From a checkpoint of a small transformer trained on Wikipedia.
Size: width 256, MLP 1024 tanh GELU, vocabulary 8192, 13.7M parameters.
Architecture: learned positions, biases, untied embeddings.
Training: a variant of SOAP for these matrices, 742M tokens, 5664 steps.
Each number is 128 + 24 x the weight over the matrix's rms, rounded and kept within 0 to 255. Layers, rows and columns count from 0.

# layer 3 attention key, 256x256, rms 0.0399, rows 129-139, columns 128-191
[[102 154 149 127 102 142 149 112 129 103 124 147 110 142 106 116 111 129 109 168 124 152 122 109 131  83 127 111 150 118 110 120 127 138 153 172 148  86 132 102 131 128 142 117 110 149 146  90  86 143 129 158  97 110  80 115 109  72 140 108 140 114 169 152]
 [116 115 141 170  91 105 154  95 111  85  99 124 118 109 103 108 128 158 112 130 112 136 120 123 177 140 139 130 121 132 100  81 121 111 104 109 132  84 131 109 131 143 115 178  95  97 155 114 115  75 126 120  89 100 209 132 132 114 137 107 141 133 120 133]
 [138 155 152 107 128 122  86 110 122 119 185 168 126 111 143 110 144 134 132 137 138 139 116 111 165 124 126 152 152 119 114 140 119 110 118 110 147  89 106 160 140 165  99 160 106 137 105 130 116 130 117 119 149 136 132  99 151 135 143 150 133 109  91 102]
 [108 128 155 116 132 146 165 148 150  82 139 139 116 120 117 141  95 151 124 108 161 167 168 146 154 126 117 103 153 172 167 155 150 113 152 132 129 132 141 163 112 113 101  82 136 126 121 126 167 134 160 145 150 133 116 122 150 105 141 151 127 124 105 116]
 [130 141 122 148 117 129 151 119  98 156  92 162 114 134 138 133 136 151 125 133 105 147  80 147 105 141 143 114 112 119 114 157 139 138 151  89 166 133  95  91 126 113 136 150 134 145 140 108 119 148 123 192 129 137 131 117 145 145 116  85 114 119 144 145]
 [102  97  91 100 124 128 153 138 118  92 118 113 156 126  88 137 128 121 137 154 105 134 137  95 151  69 125 158 139 134 120 100 116 128 131 174 124 123 164 124 141 138 116 124 121 119 146 151 117 153 128 161 142 155 136 120 121 104 102 113 131 130  85 122]
 [155 144 127 153  85 115 126  99 157 122 134 106  95 163 137 119 132 106 104 137 123 159 125 159 106 160 135 113 127 113 114 148 121 176 166 101 139 108 129 144 159 130 119 117 128 166 125 137 111 138 180 115 135 162 108 118 128 153 147 130 109 111 102 138]
 [108 118 123 146 152 141 110 145 151 118 141 106 151 141 132 167 169  96 130 146 138 129 112  99  99 135  95 124 104 167 159 143 113 144 127 133 142  78 137 146 114 151  93 124 122 139 145 170 179 113  99  86 171 158 163 124 134 116 113 158 128  93 133 114]
 [155 156 124 120 173 127 139 105 122 109 122 160 131 134 123 108 108 153 142 146 107 151 135 184 135 158 149  85 142 110 137 121 124 175 120 166 129 152 102 127  94  94 112 111 166 163 152  96 123 138 120 148 150 132 166 119 119 107 110 133 135 127  89 139]
 [124 121  90  98  91 122 117 136 106 133 146 109  99 107 106 167 125 170 114 103 108  87 118 139 101 126 144 144 106 146 150 146 153 135 110 111 138 142 100 127 122 130  94 138 103 109 145 135 140 116 154 140 145 146 122 125  73 131 123 134 144 136 140 113]
 [ 95 125 147 140  95 112 109 138  91 112 113 112 138 160 148 115 112 110 164 136 167 120 146 120 146 149 135 121  88 119 143 177  85  91 111 123 105 166 122 152 148 120 132  71 131 142 111 108  91 142 137 132 145 113 121 101 163 102  68 155  69 159 155 103]]
# layer 3 attention query, 256x256, rms 0.0399, rows 130-139, columns 128-191
[[135  99 134  94 134 145 141 127 130 130 128 150 134 120 118 145 114 139 142 112  74  63 128 142 156  75  84 115 118 163 105 162 111 139 115 217 101 137 126 100  85 172 106 132 147  96 143 150 135 164 118 141 122 101 151 108  98 143 115 126 147 120 158  86]
 [140 150 132 158 120  85 153 130 103 177  95 133 134 163 118 133 130 119 141 115 112 103 149 135 117 121 140 154 107 136  82 137 145 172 123 110 117 113 136 126 146 107 148 154 152 125 160 131 122 137 127 133 123 122  94 137  83 122  94  97 140 148  71 140]
 [124 144 115 127 152 106 109 110 157 118 127 135 147 182  92 132 164 125 137 144 129 113 118 129 126 157 128 143  93 117 118 114 124 127 121 147 125 135  88 102 100 154 130 138  96 102 107 149 118 162 125 122 153 136 115 124 136 138  88 101 105 113 112 131]
 [125 154 113 108 109 133 143 125 139 104 157 132 120 144 128 156 116 108 114 191 120 118 141  90  83 118 109 148 124 131 127 118 115 143  85 122 130 154 148 127 146 123 140 101 149 153  86 131 115 132 164 155 121 100 137 121 127 120 120 143 123 138 157 117]
 [126 143 161 149 123 126 116 119 150 156 124 125 162 148 131 100 157 132 130 151 142 111 137 119 112 155 129 112 119 126 138 171 144 134 127 153 132 172 149 114  92 117 102 120 135 143 142 114 120  94 159 111 135 155 131 118 154 115  68 163 112 148 103 122]
 [141  83 154 100 136 118 160 128 165 140 149 115  94 120 129 110 127 144 155 126 155  70 144 113 106 123 151 136 120 107 122 104 150 110 106 136 121 119 129 152 148 144 140 128 185 146  97  94 123 140 101 112 139 105 134 105 116 117 156 119 120 160 129 126]
 [142 150 109 115 162 128 155 124 138 172 108 122 153 138 157 124 140 102 125 124 131 123 134 165 158 129 101 105 148 104 142 102 145 119 108 127 132 129 146 121 115  81 144 128 101  91 159 126 123  98 116 115 124 104 127 143 104 136 138  96 148  86 103 119]
 [142 123 140 148 120  88  93 143 133 122 143 137 121 159 154 162 138 133 124 140 146 124 102 128 123 136 125 180 110 156 133 115 142 106 143 133 140 123 108 140 128  99  96 116 158 142 103 137 125 118 125 138 115 149 142 118 143 119  89 113 168 144 119  69]
 [106 104 104 141  82 114 132 138 134 151 162 147 126 154 128 137 108 147 173 102 141 161 157  96 170 127 125 141 152 136 107 173 109 134  93  79 116 165 130 154 142 160 116 157 111 132 148  89 154 112 129 145 114 110 137 181 133 147 122 131 119 145 148 107]
 [ 92 154 140 157  88 116 145  98 127 118 118 122 182 112 148 149 126 145 123 130 150 108 108 150  94 149 112 122 180 141 145 152 119 132 124  99 146 123 112 120 122 158 149 121  90  81 168  93 148 133 127 143 144 156 133 126 133 131  94 106 141 102 123  84]]